{
  "num_key_value_heads": 3,
  "vocab_size": 2048,
  "norm_place": "pre",
  "positions": "learned",
  "parallel_block": true,
  "init_std_up": 0.0152,
  "optimizer": "soap_variant",
  "beta1": 0.95,
  "beta2": 0.95,
  "weight_decay": 0.15,
  "lr_head": 0.00909,
  "schedule": "cos",
  "doc_mask": true
}
Each number is 500 + 40 x the weight over its row's rms, rounded and kept within 0 to 999. Layers, rows and columns count from 0. Numbers have three digits each. The size before them is the row's rms in percent of the matrix's.

# q: layer 7 attention query, 96x96, rms 0.155, rows 0-31, columns 48-95
# k: layer 7 attention key, 96x96, rms 0.161, rows 0-31, columns 48-95
# v: layer 7 attention value, 96x96, rms 0.121, rows 0-27, columns 48-95
# o: layer 7 attention output (transposed), 96x96, rms 0.106, rows 0-27, columns 48-95
q0 112:515555552507498490504407444430507531474505527451482467462489499480555534494508439489565519461540530490607517527470428489558522458486451568470490
k0 104:506534432505402491485445473515535476468488513472490470495522522415496533496561535493651483446551526521544508508440487517503477454508492530496569
q1 111:490536479419503581461488446445436521484494493499525494529444536522471506536492519483531477482520553542449463555573515494533494414503458493489462
k1 116:508480464428514477447468478454410513497569469572518577470425552507523483475544518505507452468484458593482488555482546479469510472539438498443491
q2 099:490431551450409493510500461494473529534525564482475481518462601448551454442530470484509565506488490415520481553506553531471491499521509511529496
k2 100:530501482486458449482565456490466562475486526504480494513488559449509478531569503546516490543509490500527497515494560537495467504560521445528494
q3 109:576453457546565464521535533493488502542523482500487413488528478507497473511518538510494520512504468468460534513522455562407447536532538445536445
k3 105:521581460530439533488535562422504532549542518443488423495496471487495449539557551515491530586490464534460518479498523514518541496469493473496445
q4 119:510471492491485451501516421539515521479496397538497514518484461521471572536433507572530553509521519556529549487543546442529547539445546478513480
k4 117:484503515472471474528571480547540471511510475529541538489553524540503410518480534576526595521542491446584522492517554452548527487487543496435412
q5 111:483587505520551473496522598426435624456437483507520458535458512431455532463522599549468504551476506502515476505527479459500469553434514497502539
k5 107:463537589486551483387504543484467484467510545431464471539502489460440494452547578456519482538547596456531483574529524462520431539519545454498503
q6 126:462461495475472568545484555554431554437472553458467493531549499483417524479487463505479560544521494521464527457523474509472511496441474498500485
k6 120:476447539505508560491494509592460528443523548474455494491563460477446529454508551476489541500556464545415569455514473500505501528519517550474489
q7 111:502571538426543516479505547567520541477559517534515526483513552534459480575471483530479511517492506478490512507451494474527422528471520480497547
k7 115:511488533504552497474500497507498451486452512503521474514481461510441483526491467499501501475463511409491422500489506559523386479407560491436583
q8 118:509463415453488539446491541388476494540584477473552486439490528574433498499523543453503506550505474475465454489404511542438523515498492515455423
k8 121:542469449455509475451473511465425450540594420527516462531509536547449524511521539485495446506431451521492449483454561461526432533449517488519465
q9 110:503430532467502499531442515490502461483481476428519537514599516504465474482488447469439503480502484472519541423496423534579446554612485493482559
k9 107:472477582517399503546435488511442492460408541494464499529512459396494480484499442484458510488524467519446525513513466500560498551542431430425535
q10 118:472532505500455497463497502456486416498477553459538459494404473531492569470455521540508544459496468478545601459483502449466454433548461485508506
k10 116:465473500489479479492462453533537531511464456442516480494568506441523568536448488576464547485510509550511547464469554476482459404553528466473502
q11 097:544517497467538496477531486453462489486538519525508535545526487406536537528546499458457442433471454506506414484493491449442485454524551512508538
k11 100:505459489468494559416538542501483504481503488524481561525492437474532491388489503533528511509502566531482471482559583508425473504508551525529502
q12 116:556451453522496512572494520541485514538502410507574508512486512517483477446588472477530483518414549482431499488467512498551483524517500491522490
k12 114:495540472551463512591460530458502483507485486514524600579528470499470457541642505428511518542527537504469499511489465451564455486492504470487477
q13 112:488509542493529505533436514535450514406515503511553470521535552498429502496492536414494526516487580476484527449547520551589502446522431472452496
k13 106:536384532494501500540468482507503469466477515467561508542518527478465546476485548469465502465444533476484459510516536552482515480549397437513534
q14 114:550467540549528559525490478518585507499507529439478528518510512474440588573565561483506515557413491470495489459509479443537485514453486500476488
k14 107:476517503566531478522467524560567514441504545452494502585498454499377552515462515479485457529498489464543562474506493493502426488517454468550519
q15 121:535543486600522529506497442441473449481492528440518531474507538496673510502520478448513511584504527472476461538513558569544494527498459486515515
k15 121:532501542535457499507484476427468523518380540458540544473438489473584526419521436463512509564495518556513408584477505503439479557511492490518477
q16 099:525532547529453448441586494469462428569508539513463532575541487480438503469453530488516520529525561464439522549471493526480452536445529471503430
k16 104:505563459511467506438477579452489559546500524459449520492503538488480518532488478463469468527467560501511471591523515525449557502460542469456512
q17 116:524508495501490488479529546501454551436488481535503467484488482536434512502594473548452560490544508472434473455508576482525506444494459510406515
k17 123:512504528493527495519500588486478516415485455489513530501486477556417492476580535543494598508570501425442470449468503465474461434530476496471555
q18 106:500524401485505462535486490479486551564477552501473515475489526500536545507480430504492511539474518521565576486478535427523589529499527511516424
k18 106:519436447492507466529563463510466546606488520442529570542548525504506497483444470496461505499416521497571583481483562467571549513553527503501522
q19 113:497460450453524534510487417507457590524503507579524492424516509517463505563504545493456491439464506449473464419504409489540436533480490424555564
k19 118:455454435386499490474455466486473543548462442573511488566477424523486465582597571483493481518510572483475536484544438553489520520470463420479500
q20 101:525481513473484481478471567462478597484517517493547492484537503475531471469515446463493426435478484522525483424460540458439443477549533520526539
k20 094:503470508476533540401513568459484524480457544493543486494514540488556521527534449527409468427544558543489475405513580453415510555498556533458482
q21 107:471504527409502478456479485543432505535480464497518423515492503519537518396537483487501474531505448520534480500437539471525463483497452412538438
k21 103:525480528494497501497518545552493481449449500500491486517519509506546490487540467527447497543556482548542549444455532437519433524507414452530475
q22 116:474507472505460546478550572441552487537544554490489480415521505483554503438458511541482460502531544545561501447503514502453496531548551564502522
k22 115:456534493485533489505520493480498466540513513419546432418515497446555517496499559533489501492488534563566508412524480543465552545505515580530532
q23 115:487486573451510553499452562463503534442548508530498457503453473498501502477452515472541471419433501432482503492498532502526445525467424552448563
k23 112:512410520512533543506590504505447471537549508534503455495468484499458596495472537459503507426514560471493526413484490487466491501552514460565486
q24 127:472539552491527488538441554456605452508501517518519465539563468506551554461520488510423494443464529521551465489530546559511530479469531501482451
k24 124:503516519497448615479528564414576480507540529503520503529546440541506537441522478548552494466472514487539448492561509494487508512563473523508468
q25 105:414557520536534537488499517504507471508580482533487501568498497470518488560495505526523507533553583562449506484454438471473518591458451550519539
k25 100:423482507546485504481517462559498476498553451459523505536471523497500501527491466510511484488508539497454484547517570526494538605494494544495474
q26 110:495513503454484488478489554521554472514535466499567583512484526482534553548494470516489532560489550573558434474498499509540400466473486534555506
k26 119:481517481453511494539488536512548491482510493529476496512548512586507508602433526482474538538476576515538470513481506479541438540519510533508491
q27 097:478512503453437501514553542395475499485446528502426494513487488583574530522501485473481394524465450512466458583491481482453545527493461502518524
k27 091:522541510516547598445516545501506511441438549480432476470500486505499482471487546462533428477518450578455509510498487522532501476582465519534518
q28 122:536428460518547502501437550470446383460445460543480438447523470491504466485537480436539507489448556529406448525491542472500501535533517526577498
k28 116:450463532484543393532498530448479439479514541530549485481558512471562498539608454418535475506437494519422465541472483465487503465566492520550504
q29 107:474486513469592491491429522476484496574442559471522477459479433504489504518621552470508510461545474496397550423494580471462493463491472466469536
k29 108:487518525475460550476467524471496436477444523411570496463570535542526503509536514510474479527555490495449507459548591442426511479457432526483533
q30 088:507510570446467501495491466519514444495473488482553442483464445521489455487464465534453472518486403442520508449585578533500548486461471509500504
k30 098:517571499486555540536529558516478581432521564460527447493441381497533510477419433513481548526544448516530525428550497515459616495453439443491550
q31 117:476532527420513464516556567500441535522491493485474487549487514430498525540529515496512516522530473520523511560530488508530518532487579499506493
k31 113:529501456529549474495581460550497492450509508508543475518543501521507451508450484477487485475496583578509483465548522497537392555490489465433549
v0 100:512528507391496512501416494559564538479475486490472521576523524507464505531415432475476496525600552519457523474477501470508542486532489566487450
o0 105:479443461501501542390481511470479499455551557476497427490466504526546489490457632510499475486462517518502408550503521519542443456536489549527488
v1 094:500545541475564507440484537507519429529452489438523451541465527500549535505524458486494618530474490540514559541544447488485523500513512478480531
o1 097:512431494381520513500492446512475541462510501551501507476492503551489430554446531510492390424478490468504443493470449543503493535438481507466528
v2 109:536512450529526446539490504470518430446520504547600489489524468416569496459541599501492450566416497500541469561434513542479489521497536496534502
o2 110:539528584432468518484507446544474522523433519476479568543466493526506493500511484489527438419522426492513530461480472410451451500591448461453536
v3 112:553439459571585534473528478524430445579481494506500466498424480536473412533549514480532495494514518521492467490451473499500504497540469511526445
o3 101:511593524495406484502523530432547477463500469488501515488503499492544466399477418541455462429559469542473540475484462511493499519459509520519540
v4 096:540521494502562442501559446579525482546481537489516476515498522496498496524455513462579515510503571548465557480493531493432499498513523575536440
o4 095:496527477581523536498482517481532486524522486538503474497550541522494458427488497510406456524542504558563485589487497590519509463516510542519542
v5 096:487591494520547568526567512428512475525553549484542510500503516445503522498492419545535528436512492547574506522529503429516478460536435476513491
o5 096:539468507472502555500560590549453561527515502550487515499508549509458518567476509469555496533506493455468501528508421588540450585500471479600446
v6 119:414539581545551531476576461512498540515460520499393486578483468520481546441535491528421551472539524508489525494472497437504505452506432526505503
o6 121:540502448482455476478490540477504427477538496443513504430501543481507485482483462494533530492442549493553423542503493589513489495485568539486520
v7 093:515484491530498580548545497490536477412546537492534577451512551509499532585506449471496501525596485540495503555570489475519508502461546460538507
o7 091:478508528479580560553486533505476460554515482546532471474519455469438512559506563507428554501482509466558534465518526582555471468506518467501505
v8 111:561474474537509455503468575395517575542504505547538521413463543536497486511529560507456496460434485533479513445463519492524521513461464524491575
o8 106:482467496481470478541567503561505539452465550473493471607533476474529519522483466545503484536460538545523580523489422451450483541483510494484548
v9 130:484497468565509453445587453550533476535469505491496491612473470517553513516489473536565460503510511502481499496507464526422406484492493580537564
o9 121:523462498516482534561533565439450572551445510466516523493561540546484467434530482568499420501517469450518543478453473544454516487517514490487449
v10 114:502572505598553542428545467513542493500430557523519529467502492592526430489501519542420500505500477526501466467479482493511435496557472453440465
o10 109:514502450539423449507511509495485506426553502467508529469495571483471518468486484506537503536493469557575526400551465515600468506502512527484495
v11 103:543434543539460457498425428474512472499492472499494518482492489490493561488476454504515454525543549452538549502470563537428531500498466474465493
o11 105:507512488462483447474523575554524501504407586449497521443459492502541455532529474493478554541493401533430511523463523466487530481539542506434504
v12 087:421542571464476461555505493497499481485475482549596475454473507481495542464487473530392577414490489474531514486476563551529559463491548423499505
o12 089:562505472540500516468521414541503491553505539546454525464549424510507504518571448425514541520499479482501455473526499446523481523499467466417503
v13 105:517510455593519473515524522475511509446526510554460522510467476546516507510489520496455520502494448502545565524543477469554543448552527394449537
o13 096:459528493488580513501524594511488477438575519446512455432498472492473547524517468523551526503458517493526550469461556472470513520438465560474540
v14 105:519466532467468459568530530498502528545482513501591551519511487549476508521528524487520472446498491475498481532506498519506543512498475496527475
o14 106:513599435493487473479490467484502528464519542488494412538477551498538501451495553508539504525497562494492515518500474442452561533515544542517514
v15 105:548452502434497486485411559471472466517542465517521492542503623519485468524503414497522571518457532572503430532535513513420581504495500492528520
o15 100:491460510471495540495484501493595493433396530540477456492449427497548511546495560498513480436536502416542507497505454512518516488462493544526517
v16 096:480513477484494525501501529401486552475420506462562490465473516471505496545589534412558511444432516468499521498448493535559465484469485461595469
o16 094:547488500536441497518523449565528545504517477505509511583511469483483544585492510592456466473523424482503528521578485499486568528451474491480524
v17 110:539491479491536526463540497523470481492500491406597508460535530531549540498475460542509545537520527476477561447458476539473483544564493474514575
o17 112:503543463523496532511481506468515535538484441558527511538434564546461514514491530504504461511437565560487527544518434522477511472496492586482437
v18 108:503516514514500420499514430497522517497493510457543528438535523514493527482490472554537508529596524592520519468492521492513483488533472420526469
o18 106:475473432527560491512499543554567494464470470545472505476437511493457525496575512431424492472448516496509504528491483526563528467568494550482465
v19 093:507554552536495497524462355490504510436485506515472572528510492440474499511505458496535532493528529477521517540487526518465542494468546448502555
o19 098:455456488395550497456500529503479550561574516518521445462531491475451552468569509511465554496491481515500482490531524502506476508492497438489533
v20 108:473529493533546496566550463575452489495494426541505582541484472537483485518455488459567467475528504480467559485503510479512483560538551551511469
o20 111:494523532440493503512491485436430542499540518443466511543556487510521570471543456500526468499552530496475460515514528553433542478475435519539494
v21 090:533534564536517522520545465475422516487495488470522480374502579472447507456491517457492527544505490510413478556480495511464464489477495454549526
o21 091:455499483490525525526501482562588484577578452515495501563557471550507514545454512523522541486473521499587552458528470542544530509485533490511502
v22 095:518472447470498562472492532577473512498443464501481493522499499481489504506475444517509450486484504489414478501481524554507474475544530447506498
o22 095:495461479534526468533469499504457479532493473438573485526480462507491498418505494517532522462430534460475532452555506431516528484457471489462487
v23 098:548465498469398456414569561534472473532487552513498545507484457480480480487531451529454493560515579548526509484416492480531487504436549466505515
o23 098:465517502538521515480494507550488428367493488486512498465548486502358428414451509496530536499470474486453570475508521572428494537527485517403473
v24 106:459527497514469508514490499505487582479501468479492456503510463546499485544482473435446484505473463556490443466514525406499420505516418474571579
o24 101:534480466468505546563489510496515506494511557475490491471450487506501551537526557513483483454520511457558518457460468553499567443486518471476480
v25 094:527443459472539506538534512459550521572492596521475483470467510478447453525528442481487505501490453520466471455409501463454480453465502570480505
o25 098:467476544484498492528496502540475383499468495526466514434512458454578492449455517479469470524496547482552517490482382477515537507526478437453553
v26 104:524415470427464430415558486559416466424493457523523555508552554512496499499471458531438434517444516528523525484511529553558594450513483512491480
o26 104:498523555577555596514430468489528561419437489446469549474473460521502495524501435556507572502510519521509533561453495453512488510517524553445473
v27 100:463564490506549486478503499493528464437443470460599515532538513481525553398487507461581477509511488540556462509505487526436485491490526481525475
o27 094:486416475484472483487451440528514427513458548503478529487465503493462407468556483462435451448450456478474568455442457506597511524605511465485478